Weights of a small transformer language model: LayerNorm before each block.
Each number is 128 + 24 x the weight over its row's rms, rounded and kept within 0 to 255. Layers, rows and columns count from 0. Numbers have three digits each. The size before them is the row's rms in percent of the matrix's.

# layer 5 MLP down (transposed), 1280x320, rms 0.101, rows 640-683, columns 0-159
085:118113191099122104148138145134154137160092143127105101107115154099123115092076149119156137134138134135072144103102139158130157109109117169101141191115137132108086132117106123086173167119134140158106172116168124139132140123111129122075118139123155165144147138150104106142115173163154155108133120137065121102102149114101143088107117125132167110076134200133162129137135113104150161150125106105155152138148149141102106165129099115168131121136133102072156133096153145141093101120106122
100:148093163131118140111097121116139147157131107154149157145146190135105123141167115160162125117111171128136098085110179110168090141155130073103152103133149086159120126140140113133162103151133175111156159145132106146173144129117108151083162098153112143102134129154136139095163138128085139088120172116123108152095166141127116136121129172110117115136077113160116093165174153121122135126136153100137136134131075147142108090112116128119157105136170130160148129081117150168156155116128111
098:130089155121104159103119138143139097139110141128091116134146090132119149108105155128113143079143111092109153091179130169086155123123122114116132124152163139135135162140126163142146137150155131107127138086138117150160095133141102131170148141131137093127107120109133115084140170120101136140127144114160119123102141115124155129119089150111137165148140152083144140169119105136090114117156116141097117102156129107139114134115122067153128137128138153119164123100127126087208132139160130
099:101081108127130141142132132121081120132158116147146145168095127090105117118128119154157088123144122087138103139126119132156136162106124088145099157110117112151148113156112107115105130149097123149175136128129125132074126112118189161149095119138109145129150114114136160181118134097162088102128129141109138092126147128126110098110091134159135109104162120073123121113181131132131121148125149128125142097156101086128134142144155114149112113173151167099133139150096116146158093132136156
106:093112146158146152111096157125113126137123193121114149128110154116121135171109097110160125135113133138124166119113103141148121119156146116122134107113111140144107109127102135127129086137125102125125173063154190139143102098109160058185113093100119133128104148129108148159152143157132132139128141085100140158126146088163161172152165111155126119144087103109104122117105125139127091127160121097122128123112165119117150121138158130126121131120134201146145140154079160166132172096130108
095:133128144138120086065097115188138148099136107124126090137117119082102147152187170132107164128151167132142104128142154108116143103103127127019118166122123076128102139156147149121139150165152081129101119156082146079113141124102115143150108126124164159088132130126124170134116152163100143124156132144161113096168124118149096092114140105149141152165154149140162103139062176118156153167136149115131132099084123106161169131149137113148119145108140101140130116140134147122135178146124127
105:157125094136080133143100109107175120117134125156177108096111108084138142160129140127165085149117171148144150102074087104127105120134062128105136098151109104106146106113129130144086142127143119143122132166132108183092138126096122145092131137156102136130161110139156145114096119143124097120148130138103110111132140120124137144136116151099151088117111147137118175111124111148109152132064129121172092144122124096098183114145181120102124126147111116208121122107087148138150142142109124
091:113170162176116147154145094114113165096128100109106112096126125133103098147139126102099121141158125111083112118136160084088138098130110095107116105116166147108127122151172146119084173100119119125106143119101121120131126186119118151112135167123138116161144097141126140140092164138127127131101167147112121163110125120135103120152140130159148158099119108108112159158169121125110131114098116129124154114141100163098103117100116167142125157124091115120105127147113118138090109119072133
091:152129120116142149150116098130144147137119145079133113144060095139096129066109128114138138163111152121126167146132124115151092166112132159176139094095139060116147151136143141159159131104148127098118142158122109148131109144132152123137130128171141089129141123093156122116117131113129134149150124135090123110086101122126108139104121140122127126163121111125136131135120084072165106133127114133143138085142114131093151077087106129103149140108115154117132169146135106127131134158162121
098:138115116142137093163138104134147155158120167124179170105114090181126109105134132134112112131074076171092116140135099162108095110120113116138132143162131101118123159139089164128117143159168076150141121163139144148173124141125159123133154155127133122097094066180151117094141138152079176103153115117155168159118122124136118110123141112125118141098108086114159106119110075123100116100123090103116151143100069120108150119151148172102145106135148137132130123129123138126118131104112154
106:095076152140158111141118151103120118134095084145151163154082128123105136149121109126139119117115121158149112124131064149151134140180148123153117143105075139160084132104151144121127144134112167138125144096138151136136158162159099143111123192074115158098139150097106122147120118160104115136182162127109163095096123153154141139078122134118134156086087115140133111135121156125152154160113123147104121117102121117133095110146106137130126142105141136138116096092184139137129152115142128
100:150122089149139168127148092123117131127138191141174181097179148121146160121135133154129113172154148150085131095131069093154122151134123098105153138113106105139129173125132131133146155112143100176186087117095135149129146111144135148084161098112093149110102142106150114131114126154087128157073117153125132138160114155143149158119108106096165098126102144100119129114118142146152126158139126113122116161081106139159136116140160154119096134117103138109098132096118107099155097144128096
109:148164130087131132108113116158139157125121102137131137143161144086154100090130143112140097117133144136133167128146126096133111110123166118124098149126137159130172107135132130094157089152114110144189088115081133127122131135149128084090132173107087148130103107151133137128131129144138115091136101093093140117084130100175097107131098135136097138117165137082098126100142127174121126157109111104138162138165142138148098140133098127147134163175142106150121129170147106134105161128112094
094:104124133096119128123121132114082125094155104134137140099127121143066117121096132147150114219102126126163102113073170149134126105148147138108116153133107131128171135121130159078099137123115123146126134132137109112121124136149170117116147113096099113153185105071133134119135126107107155115101150106099151114133167091087119073113148123155109137173098161120137148127132088113131152128110168102192151143156157163141104164133114168069112106155116115153091114147111120166142141137097107
098:119105132177153174150101124158115122083135149126123144116098127105125111139141099118107126137119126121137128139175071138159120106149133132164140144127134135152131134095126123102137133163159161141116161119169141156125149127103112120138103190161093126107122108096113116109133100122169162149093105118161144135125124074168139148110109166114135123122136140075133154136077116140144085132104126153105072144132143118114138135164110112129098106097111154074171099131151160144132156100118177
100:143091170077115138140139105109155161126099161104095108143085147112143147147104133157131106130140142146161086147133104175167105163124130123122167134173081173146107107108129106144116135153118089156131155163160101096096151139126138095123143141136143143090136086104129130087162127131084109137134116093149068099119123155108091099143130108092168073134106112168139092115142123104127119144141142106172131155130126168146147158122135111144127105152115138096107150109139153128116119122155110
105:118105126081134075119120115168141053098152129137163151068140117116108155136160155126146112130130168118154147106134100119134148108112101151123143135127108155165127097159120118132118140138111135157123119133111101144122190127155104129142105089104108096108102131101102137138114131132119134145163124110073174100132115142118126150139105188138099124140104066125129165148139137135198105095114137115092147122160126171106103132097122116129155135118138145117162140070126123138110089100143110
084:111150109197114095120133155129136128159122161153163127184099063124137087055133192087145114134142117080147125092120129174150136126137143126121140116108134091146144144158169143129102104137158174131164102128123133103153111152086125133145118144133132123154115078075094174133128163147119142174124122171130117106126109162130132118095133142115163129126100167175133141154131129104144149128150158099144106145113159150146109141117123124141156101080100113161097138088114144134117127159149156
101:129147131114123115170131146119107178102096132108089158135134127084136104097118155149137113151146138133104161127152081116091129099124159126089149171137109122135103134131100139134130179132153132146123145088137142192144135121064113070149117120130146116161149118156115132120176092135135089115115110095165128120105097157132134164084102160183128180135142122125149135143141103114129089106115148138118114128125098117123122123132086143137118151155129108111181178157122104120136147131116134
081:154132131137106169110098146097131138095109112154158114115170107158106100130161141095098168130111123100138133070155171107159159151142143148140156131123134119157070118113141159142128147120156133127152098091135094117102157125129104151131123108080134128147113135111142142097102123123122160168117137166149093111096131094148132102152137089128127140146106136126139108130113146139139136137095154139118108145143114115114146141125116089174123151163143144166083184111135167144112112085138131
107:152122143144158142148137152135124118144140147169128114136114119132145123157117111118098147137140122122138135146164063119163127158155137132166125145116100160129102105109102149130113128141166163138089095096164087141190086139125108097134111157134163118116084155158142124114131161123143106138102126150163098143140167144076114129121115111143140123168151141169124119138122160079136098128103143174097112140170097112135116139140140127088119104079118102152160103140151126111154106157172137
106:121145154123130172131136130169094155073160123150147099094135153128109130138164135084113143139115133163106146103155144109155093131120132140106112141137146103137151120138149161122169098114107134143131107119155147139148168181117130153137148114133106145170111131145161091115160149111118124185147097132135131152097117122116150151121153158107110158115110166121141181098118106116157163160137143142111094097113096093092095159167141131154137145141147143125123136158079112107170156132146128
110:129134107134139111187109138137126155129107122146156119131136120096108133124141109094145096132116126114127122114135147102137141136109097146157134153113159183129168146111105081148131140103159077128119139130101138119112108107094118166142128089146130164077155138125116178108164116132127117123166134147106174151127129130116171178151148108121142118137179135152101115132138124083102141123108135168147064105081103120122124111088140106105129160163142165120107124141165188131136124152130106
104:121121138113088122159141170166102162148120134118121082129131144142105142136134136136111090164156112165098166152141123114104178131164148120158147118119159170118127131117117124122111124133158117122139121101156072153144132118111137127092159095123097120124110118066106154136100134155151124111101099138134162137194101090106181169151118122151142140178163152157149118055110097137111113103141063093153099117114121119148149100118120097120139106124141099116118135174177139128108095114131145
091:100131152092137119089157148163120091141081107121098175080096160147092126157117090127179132127084127133126116133139129140120149142097114117136090130138106130111117127154142132120099096170124149122145096151148097164165119142089141110138129121146133095126091130120104122131156108147152131129131149166096130103137140154099126153100128125144119121160085130128143110116142142128123155174123137099121166114094089134072126174127123127132096145134130087093082092141108117110106139156096140
106:096126109155145138149114133131098135099142160158114128127097140143166130108185160172080151144112099125110091170108183133132137130109103125075101110139161030132127159102153110109173113119129142134104090099098148102133126104126111121161137157107110098094138101147130149120113146143168156143115063153138138124082165146162128130114157144139140106134109133128153136125121113127114136086177118149129132160065140114112154085114169123131148148138125132126088094130146077093134138124152079
085:116115156088149126143131181104138105133138114126115104081127150131140123073165132154134116082124066108131127147133093170171105142149136156146128140125139149126148144114116120093130108096124151119098136103120150109108118109147107112136127141147152113096146087138134141128094126113166147176065138116117096125120143107109183096121087092113136119100155155116125106156154154138118159110118160104137145109092152061142137136130116130115110105161133127109106114135136136129116126159103106
110:137135149174127165157182126121183111157097109148145115143088145146143152152106137127140119059148120093175099090164155120155158146153150114088117097117140160132190122119100112134072105117072069144100170156111125080102084122112144174137140104140081116124179104129120107126129108146094123136126126167127126130123119153133099144146109164091134141134114152112124116145132110145091150134173147132111145152108090172128110132116126135160119096135133122147137114121128128149104152144116163
105:115126105128160117175120095103193139095111127123135141072120124117142062129139144117127155138114091175117105164146116167131162118147102110141120159138135128144130181114126151134132136121132088080145162096126122067117133097162168137129140168134122164107110122138103148128113109113092096154156119135113142148125150087148100133149121137134132110149144092123183188154130136112195129137094087084147138163167139095066089156166118130152158134118127107142114152139156118133117105124137159
085:139132112151077119071087112143133169116155142100139117145089096117135115143140143153124126101135122130112141144108134147153157192106133110160146102130146150149130102149121140138115110091111138119144107119106127147159187150089165122166122083125157118171144149142105107126100128107121125130169113151120137128168118100074129140116128090127130120140099099141141119137121128136170153156142130095185118113125123133156135131098113158141138114135148124115105156099153130072100117120117102
093:130139135127142168130105152137155138122097146131148180090144111127133100075140073128149138078117114102096136164157123130110142120083095121106144128153167119117157104097136151104163143139159106099111159132107125154117102143151128151145147134136137096149101164128135174117101136117159133111155068104089113123109105192122120142117123185150097125098133081100118127122152114109164088143143131169130141177082123133146091136122156123141169141106133113136185141113125118136134156180171143
098:102135140121126152155133113093138122155177164120135141124114128136103105122107115099125074129105105137123126110144133161147130127121105077132135071144148077085124142088114122127103153148131143123115109104089099163147107158163149141169144096142136110150140156139162157116145141132160087155139138097137137150119120124093124166099082132109127101123118135121161121138129092113130127119122162120155140140131123142132172119171160124117132117121132130112153104140115118161129113140141097
095:103116098104139112074143172149139142129121159121185099147137126150129131140055103116144070197118107138154103122139160095137106087071128128133145149130128117116074136125093144152138152103131130099105112167138130119130127126075137165127146125092140104101163140115152130139138130142140142094076103147087176112079168148142112118115149129132117114155108130161131137143169109105112160133150190129129105151151111142093117141149123120130126111103126090128105120150121152096193122110155140
112:139114168129145154094105150127104111104152127168131151114105132105132154146142073157166114159114079141084148136105156129113120149147134125097084115133116162150189154123179143155096158143108104094138124108136158118118142153152171137131152113168148133135127123185143124142131133134174142161086155128204081115150081115134107108144116129122125167107142152106108136111142076187128132104127139152152129159152144126139125109117104119150103141154128119117084151121130098121130137125145165
081:171122110141133160154147129123115145124149158120141148138097100103144140150145135103147131157086130122136122095144142142157139149106141168147143107124138131159140116116128149142131120115187075115149136180136103128144148078119074151146126144153075133098150129164154169093126137131078161133085140160146129120122123157127142152124083146136131125132146112156121114158116110126142119101144086156162099142103177144065137138096118122150159129106150116107116129135150181125127136156147154
094:086070139078122093121132140145125098127135133085132095127148127108135109151149122145125135130133122124139125141109122136141150094116123121135147152148154163138148119164122123123154132101185142191114129140144145165106125152150118170161092142096143152144133155135112136124120179116160192067121139136128163148137120112139149119155146116110154132107114101131104114162160116134146145163113101114090111095121129077129075116139110144108120130094147124112188139104151180130148151121083148
097:092157167128142147095156114161109130096104115130117137147106110113168109164109115097161122110122145134122105127098131137127134153148125116109101105153110108126099151145090123107138118092136147145155150167132098163132096119097149092141130121104159110160145151100124095126171161162095168097120115116185109120108166162115145105119125093132117148171115126167124072145144137118162131174101155161140143121154158150144136115165069121127096092151148131087107144098146141108102139094136138
101:108193081126143074119117151177143112112151084157075129166129106113139104138116111114112169120111115158149122086128080179153180133094121122121105175090148131126139124162126083131142119139152155123185134114126157180136135132129163116150122113116149122140089104108126114156146166103139165111146128147148160137160131124139124152141103131120124140129114116119137129134171130179114163121093090131118133138152102137183161108161097208146119148081096144118124120116151105145111138129126120
108:136171145120129103092084109124130135153114127135141128159162124158131127122109101129088130150086118107137162115133194126127166151129129142111135148146087161101139107104090135139153153100117100143175133130108169147148137147139105109134098161137111115093139095135159164113156160088124158110119117095105123130135073179134118106088137114170175148106118095157128103119126151114139099098163107143143146146097116139137152130134125103108112123118128131124138141083122109116137160130099117
108:121118099162092131102161126135114175134118131141157124162147137149095152141103093081080166152098133091165099138116131106135093070078117117113092161115148140117139123102127167120150132088144098123117160088153141154096097134132110178108160140131129161142126120161150136086114133141124169128121166097085144121112151154112139140119145107093103097118104156113161098129109138107117087127106133162079098139113107115120116160152148126140135156111088123138097094145143156101096166111147115
094:142109137153127107147094090127121104141155138168132151128137097124140148161122154126118136161116119161089143112146114142135120136087101162115146148156116168110200140102111126073114112160149107123139117126127116163138111092107153119081127095118137070110127123136150111110138172111099142126119141122098170129141162123168128154095117118113145116146142119127141109131140151110100141103115135108139123172162109111137145138111174121171122101172134126156083096113156120100143145087123116
096:077142130142082109147158145112140145095090092180103134154123088127122154158114112141094157122110133091108144129108110166103168057127104144135136137102148087136138127124115159107117143140159127087120160117146155115135130115126116099102166161108136117101143137120143149139069112115146173143176115137134140123144107132106114142172132091164176156110118127131154127182147109076140129102104099128115131121156121142117102142150120113172116141098151130123126124127124097150119138140137090
092:072167152111122120112140122129132117141108126144151123145149116137130132172156128114123124123120128116135155110136119121133174153111122141122111105172130096105160135101125099143114155144153131113062149113159092149154123158109072142143116146158120117152156088125134116161128132135154163147120088103145117133116175120097085130154127136127110129151078165107134172065114147098128144117131115128102155145130149100134102107162160110117120134122070102129118172112113126222130118168112133
108:143106123124186132119131101100129157161133132126121144143118133113108146104099159130155104143119148128128139105153177155136153101127107153070132156127139140120110164138104143146125128072131127109160128091130155100132165114174162158132152089130087114103116141138164124127122105142143130172117105134096148159107070178147118095135151134101129124135079192125135103137136099124136133166134134140161151123144066127159105090123086174140136109126147098141141139138112114122146099118116139
# layer 5 MLP up, 1280x320, rms 0.0908, rows 641-684, columns 0-159
097:118094080111119136124125137123160109141112112144131129121154137139090086133080101105100129084128153098126121124141163108123110135095151118141138117106096115106136118127125113131175113165085111148153137140091103085150154120136143114092146151101115186091129122087097143131092103051162120149129136129085150153127129128079110092110133108103128167094110128136148132075138105099125127113095090143125082161161119167100110113135134102107114141159192126174123153139109130111122094107140113
101:135139124099092112107085118136144140140110123094146126137115095117180083085132121140143145135160121077178135093129125156085118167081175150176103118127119137094147159130130116100157135129114126130147119113112130130126161088130105122138133129152170127123125186124116129130104137126129148119104125063115087095142126100131113168117090139095160138137097135086128125123093108137126101122116179079101136124118159140163108120126182089121158084129129142124154137131112094098182125126163114
095:131096122122064132112114130126164120085123125142171169138123129122116122118131102148132137132070089122152084158123138105107114112148145169108119082144153162145105140131157158142125116125164101105115137154089117101116111106133158116112108154136137097152134151175146144127142119122116171157133146173126123153112140129121104086128104117155141106160155141124125126128141164144144122073151139151142123133108155143111172112083105131088101121149110114079129094122093150093096195145140105
113:068098149144097161131122160073132100125133149144129114118149152114145086089106153120134118150150111083159146097106082138139110121121114122101162098123141124183108146148161115135126106111103164122109141119176142120104128164114127177152113087158085146082139145114129146135158158107118118106118130111153089102086140109121079126161130120118139118118090159148137137114069148158130158130130123124147165165167130125158105121133151096094164141116126113105123111138140155115108116150113127
097:125137134122105132159119125094137120125153134085135143186129112169130160118144127121159141198135137130085170155088133103097115114084127110078089134144093146153155138111115111107107080141104090090127067159100155115100129112129156156142129142097137100133133123115087108164107115137121142100142123105121158100130128132147124120183157103155134065098141128140147099127150150129126143116111120115159127124077092155124119160145178096108157142189095146208130130153106150162142125129102129
110:153121151152144129144135147130109134145174152137138149103054094127137121169130136131110089108120159130115160118128111131157111110099145100159138114136159134165115137090154124112127154144106163119080120129145124109121115170175121095116083144108135146125163129153117142090129167132102157128127156128106155150140066129115106115131095113138151137146158153129123072100117161160145095149162119114139098073107119136124136148104093116079128101115112140127126132145143119172107170112110097
095:134088126113121131091152168130118112107085156128129108106080167102104105091151078133134113118101133115149135104144111143145068131134087175156103089114147089110123154130076134138169114152141147154145101158097126148136108158128121101104083115113143125113136153107112104153145168130145117120128120128153132173153125129165126098138174115148084173203098142106118122131131153141120145120117116121147089129143116121172133090112115110133119065121129114131147155105164111134154124123183091
094:092140136133113120149164159127135131148109126190148147110156110142133120168113107103116098140185104110089118121142121176150154080175104134132122117134095067155126134149140163116099118135164110101114136126118152115139157103136109134132125133136104095092163133147122148126134149193142116110141102107145096125145093163163132130109122163114120128139123121159131139153134184127104161109089120177090149139090103117172165146141156135114110110121080166114155123135136115138119100134138130
093:151137139101122149119135107142102169126194143129100113159099144118147131165116130138133161103111116118175083087094152107121089085115154135134152101099102140135092103190108128113101124102191098105121109147120105173116131151146132112179108134148105091152144147118116138153123123165106136088110130113161124182097158112136133121102185079165096152136119079106180082082134117075119140145113106113150151117120107158123136128128172103105135131147134125089104118147154118094138109142100117
098:093118132106139163137129125112155150136138143091107099146106150094146117143167082139131112111111148099133122118149125130126131092108129117121100141154116131105095068191134088109144153156127168091137111124110162074099148154156134115112158106123129133093101155111134149171136134125148141194186115127127078115168082133080153112083129107135114099151157117136140135126130104107121114101170155153099109113123151125136108127176159100125156121121112143089155144116134073183120145165124114
098:153139133136098114133138125155104155155159113085127143110128100149143132130129130129142115147146132107132159113134107109123087120067137098119126139116149091114098142064161116103149146120133105154117111117164095100115118137134152130113154110100126118085161137100135116111097121122100137136087101143110140124155118164110144139105105114140134099185121175156167179139117154096141162147132173137124098083074158116145080159112111152162147150107112114153114069101124101152107155086124133
108:125093162107111062140088097109113131141148090139127138138081128165174158175113172127115104109105134115129116107103122113142126135143141145147119130123124142123175148141120126154099125138140092097124104129131113137171106104132116153122087184096125136122155148112112098125151139130165119179134094123136121095116116093073113183144129116167125085175149151108162108115142106111162131142118122053151136106090137168137097123119123146139129148155165130136140081167141136170118167121152081
110:133132141177111103102136120173122180174122147093137125113112117095131147157162109100091171098137096137128141121116082135131135121183145105147131144090101120068122140119122115150189116117137133094136114147136159117143151058146140116171092137145139167163118133134110129089078191125122137138085073135131133106175146069149125152154148131172162084127120125129077151151101143108124126160150132159098108142111133092124120139130103081144142114119125145133147137114154112161159126101125161
099:154139169129098122148132165113116117139151165113091136149147114116155099132181109119112151155141137135166119135140114173098097107109088128146129131156142133151141115120135096077157128075113165076135148171086154120114145137148135132130121122117114139150097151095150151187090135142096104142131107115126159099128100104119086140132137124120140116144078116118168109084179147101114131136167178120143152140145138127129118144139146127111136129127094175124085115112108126144079136142120150
099:130120126180159130094169159138148108121142136144135114121122122114124126151114101100140160121146147096132151147135134144110153147136133094113161148134100116152103176145078102149179166141157142123133140119084141154111096080139157149130126142141148079126114089099128103179125124073110119161145116129130177129116110133117160081129155112112098144131122090079118153128113111124151125134104129121125133094105109053123124109133134157157129132125117155167155128128090159151127118118165095
102:086162097139133098087131107145216133112126104167085092150135132105100103133121163099110095099132112115155149100132133133122160126118114133115142170130116102103136160104083115113115087136146149115123115143089147162153088141135152154130151122098130136154168144101137151118150140135129140152099112152128112082123119158142082148092115130174151095167154135132135128086130104141134135126090107146108095116147113138140128129123096139108163096134127101134136131139134123136159100120115139
092:067124103117126125112123137171164112144114115177102158114135102133108118102130146146116109108168119122095161165098145135134114159093101110108083151127126100112142115121124132114126143116155149121126125164103100081101117122143119120101121116153117088119135107129148117158165142152127131122124120122113164149133145153123180109077124103107103150144161108132124108139116132094162161165155117143167143116114140162129130122131132133148116088136140169115148094158180156092117161132110134
098:124094164137132163120129116095122105129127112115145099131121167150074144136128144148087170126166141139149139112102165091157123119109141069139096107134140087168135100119150136145178128108057170107176098102142115139120120063154117172126116152125086137146144144132123154120120142132079131148117170119129150130115159120157108104126139155142109119130142126138097096121106072120125116116108148105145141101075128117146108118140137127152148163150150127136114118134142108119086124133140131
095:124134198151102145074124140150122125161123138124134128129159156122124093162116124158143127153165087124100124126126140124109122140090107089142121126117139130139134151109126090168122199142089090110157122120093160120138133123162118106146137128125136110122168142105123139096117155067140110125137165095106143105129110090127142142183120175139143130148098120086131139134138132108145111146110083100132128170109098128185145120122130152139168142118160177087151149157132118090139135123167119
105:130078119131172103106073095126116144150130125151178165125137115103103140162114124141127097111103121099147141106132103142126117173147108128167136140125146104121169154155133077112091161147130116090102126152114146101132122144155103153143136137140106140098148120115108163137101141120179083141098072140114154126180112122140135145098135143147114122170155133111128123103131113168114101090077066148111094122132137124146074145146125168124143206106126131143130127133114107177129118104090099
101:169137117163122097092118152136128090101140131103133125125106143129121175081132133085110086118113155139133113093145124104102139132093169165130139134147136087128140130116103178150159152128152138096123110127142130109081127122156114147159088126136113138122137143167158104156132138132091159155150121092138120155166132150107126124150175124170123154134107118095149137095130126133113141123153146150156124125089105094108127137117146114087106156091093131086124087117142158152156147147073130
111:110148113144136117135173078132086144159133134128139112146118117158153101146119143146109103131128141155140131082115130132178151206150105151163119140149171127140144175114128077128193152103142104130123128140106163116126135156101104140132127072135121154126167124143129113136085142177089112106092149136082143138123106104114143152113105136157135139126133162141154124160091142147147104103098136111141114094062136089076096125142143148088160167114079169130149111145137129132092110113142103
100:145099153087137121138147130138122132114114194121164078131093112172130152133123136126143078114122093143121145126164146121145121135112139119122117155128163108134099108143140111140087124121095191118155103147093144149113171092144136173142141144143116162162155165163112089128123124087073099129162108130140127132139125087118121119113154137088137145154118145128137130147168163135135120161134109128114069081156119145171103139081135105172099135093171120156124105138122123093113080104102136
094:123114131155110109166159133145095136121153129157128127093119127120081119137148149114095125137154122107155130107110149105184136126174111152162139143146144112151117083118126119076119087124143118108160127138112100139141134142134122153143101109127131138071129131152126141107097143139111140128115196107072103140093139127121174115143103166175135130121105075173117117151117131106186132085132170156163075160169095166197105098097161143112136135130132139138099124139138108147142071113121159
106:109117112191157102131194080139114148107147120101110106127111108149185137125157154117112126122114155119131128119142126112128139181101144156139130115154135131146154126083130101123133140116096115136111088111149134140098129103138112120077105125124134073088136125140136124115113108120127139102098109135132155131106183160070148114128117099118128121136143104141167133138112126118107134104116145142099078086120123153149119154155157159147153155105086088111104118130134054100133152126087104
084:111088091155098154111129069160129129094171132105145106145127124109088101171113125152094113078123141155155159151122131079126075095105127131111120082107112155120102110092127124111149131142153119126124128128096111143132165156152106132141122086109133113129136156159130129153133121105085138124136136187130112110136102109125120140083171152158132077133131098114058129122119126141139128117104094134167110147191095134121126143132118121143128118155132153116126110104097129137130111135152142
104:149117135108120105098140161171077121086144173110123155113104110130132134165152106110117141119062125104138140132132152123147144112122102117108125084155133100179106092119122130114147136164145132092132091100133161132085138106110098123112124119103120109117107100154117127139084100142139115116150132137119159103133118193171145156145177104141107112181127138132131118135109156115153143126124151137125144120119141142095118119110121124110160144101119132161090103143090137195154129087154110
113:127044101082112101111123136074122103140117163131129160104114158147165120100117146098150150152133158084151114138120092123150148120132136107129100137132141117140112154151137118139138132112145095114137146110157131115127107118138147151112120178134126137107125116140126138133149105092128118120123147181097176086129164117092115104165124107097127112152145146108145128103121121142127107159141135105178137095160150136125124120116147167116166114123102133162170092105103124143126097122142169
090:148122127098134138124176128139126132136121157130128144101138146138172150115112135114128136116148110117143127158192139112085146072129120167148131125133098132117176102145111175150157090126130074108162146108138095122102075124162168124152109140110080111119143177172102123139105124111151101155150125133136138114082158119123122122128135166126142097107155145136115142119126092109111132097121137184171091123118123117096110125124142111090134101138147119157143150188137167138141168094147119
088:088136107131125094148089148160149152152140167130117153152124135108149157134076137124082119090118102161093100125156183126166138103164118118145187110123122127125118131132111139146178153208113112110124100114119151167127127137090130148145151111137145120103125115116121132178171094106137108157157175142117124123148100173164151137088138147137140122092114092119114129104127145097123102102132176061155108110102116160133143118106130125150105104129100175148141124108155143163116128118152140
105:131130150085093146132132077189126141130104093127133116156137106127162118130102112111096191122121128131155190153097120096098157124155153134132120160129113121149151136107150112132178080095139088144132165134144111148114124146109103106097063121110102122077120104098126149148093141151111141114137105128139124115113069119132115069093163122149086161148148107170106121097125107147118143140113128164141142139148145170132117123123126121149148108107135132146137129141125143110092126117091147
100:129139141090119128124093110127131121098117092136107090171114167136128086101149121160147134118109109113173104133113119101156162122150200136159152167155117149125140139138158147147138138131071107122152145133154127116131103132103139136129177142117147135114106110152148094126101109091136109141123129141117153118148169118094097144149108134118168123141133100124122144107138142111132171132118113092139156112132130139155156123130166109136118121150110096111136110148093125130167103142141074
115:137107165092122096098097102110121128158122172174094112150123106142146113134101098144113173157147102124134065167142087118150127154123110128145140154177139169132110173123135122144135141136076153131107142152132103130124119116122201097141116087103092162152145095131149126188099120126121102122127119124107086122110122158148144127127152139120092141154154155115110118080133144130096182120110122146147129151129152097152094132126129088110139188093136131088126149129118153105126088160102080
090:088122130152114152169080158055128132134107109140090105136164171150085154121136163116104178120155136110093114133120150139128099159142130120128149135096102111098145133148135133115170128157105137144123128122085167140154117141119144117115144110125129151128118150115135104136138149098176136165133144116110092131143103189176187134136150137159116170157137122127141145120145153125143117126117121131146143133170153097138109120101092107165109137113124114130172119112110097154100107127070150
080:133162128146057122139160108138146159112168112155135192137130145116113155148097186165137106095076138153158127128114148126128127177144116130125116139174101095156135091115114170123127173094136126132143124140129112114155101150147122139107105084126108113092146121142114131155125128174130172101120130167123149138116109120110132135124132109103128140095134090125114127131150128117121149145080157111120088142096117123186121133120124102118147129107106140132115113140113121109144100116160139
093:130131162087119160129112144111110110114139111159151156143109141155152140109146141174142097105125130121128151135135135125126140139151131131126101142149092112104138138126120140176114130121137131091098097132154131141183119135152121138112099113107120108096108117090111178125131107123097121135158163150153141109158122171121138160156104171144147114128076139159099145131119157143169175132107101111186120117124118129105146091151139121060089158073141138061125147104138068141148109104087158
106:139090174115106135107125090111116092131172106116086121160135083134190189112146113163130096118146104116134161093143134168127147130150135123137130102133118090128116111106155127146158123136123192141135129126107126148161082084105123144094128123158164130105136100130126118103102093102097138174144139102114162123129132146127126125127133129156106101163099163143129082108116160087141130134129125134114118113137164149141117143114175124135113077110166102126058069103124140149103095106129154
095:117131090126081133140127148081117126124101153136075076141108152156119131170073107098129137062125167147104131094096165172139173150099113102139119113142148136105151167110112131104136100111155155101116115161149119153100160132100143118122102159106094129142081150140148145108127135117104141118121118098111096112128117132123119110100134091145181116134112112170100126125154153077091124148111097144148124127145099129101100095157113135124176143087144155146158141084129156145130124164136113
098:073097162113130142122111105113134166110152148149126139159114107109139118110127126152127116163143146116159091104134142115112147124121178146129106149123113130111113100133143095068160108175123134122163133112123143110112096090128139104135135066088126145104160113118099135122143106118115124110117152127093151126133116157101155110179138117109160091115116133100124112142178108143116103118150090129120081050107092157125118083175107137109167134131123130141144159129134138142092112128144136
088:122102162110115092113106114142159122113138142096094109128112133119113144131090103095132116135132135128110097099104106105120143131158145093108090102135100173135115105148083147134144123152102146127140119127136140125143154144108170128146109106132134121126130157151161158140127066139153098121134113104097129080163146160091136106123119127131176108129101102084081090164143111109085090157121128090113145133134125129115100087127119138155134157121137143136102189126141144166159118092141138
096:136123116134132141105122134158130194098141143106145108127078134148112140119134128103168102137146114132122160091139128111141095152108164069159139141125115120127089106140127122110125093125091148114134112142110171103166114139112145117073163150135132168111160148112160163133086139162142124143154149133085139121062170165157112104122129111153096110141125105092140112144167144128099112159117119113148123153126136165110139110152099114156132123110151141133153140108133137166096087120123106
080:121157128160146098088155115153089100154146114130105140118146096144141124105096182121119139167071103108108150103167143144122111126152117122117123098147121105096108123142121109138109140141102159159179157155087109177132156118137127149125133137123132120121122132090127139132153109141138132132142098117115113134151119163167136131129153162120107089096116079149139173096152103125116102122134122098094098123110112102133164160151153105124118146129082095083122061071131087104158119162169140
101:109101067162108146089085055129150131143124127117141098119111147155109127098121128144128177107117119133122137104081132112143117174097100128120157127112167116109152082094125184125150131131096115143098134144141135150081150137135149116119157117092137111110106077126110156135129127113094142139133178133100120123140148114105114126150129139151122094141114102137117160104165121107151104095119143120146097142120155153143112147129105106132172150131122136102129112133114118170131124139103133
087:147118141122106129138112092140110128114117142134122109158182120147150160162147135086139160113171118130137103136121161124112085131133130122151131135101087131124151111126122147085117077162076158160094139124098137130140132183088147129152123100092098105123153108122159146112125116134129173136165128141111128113111101128127164104098152125153144154162132140121116162111129145089160116124102160121135158075167143132130112109133170128139158139089123125116119136123159090107128064144105163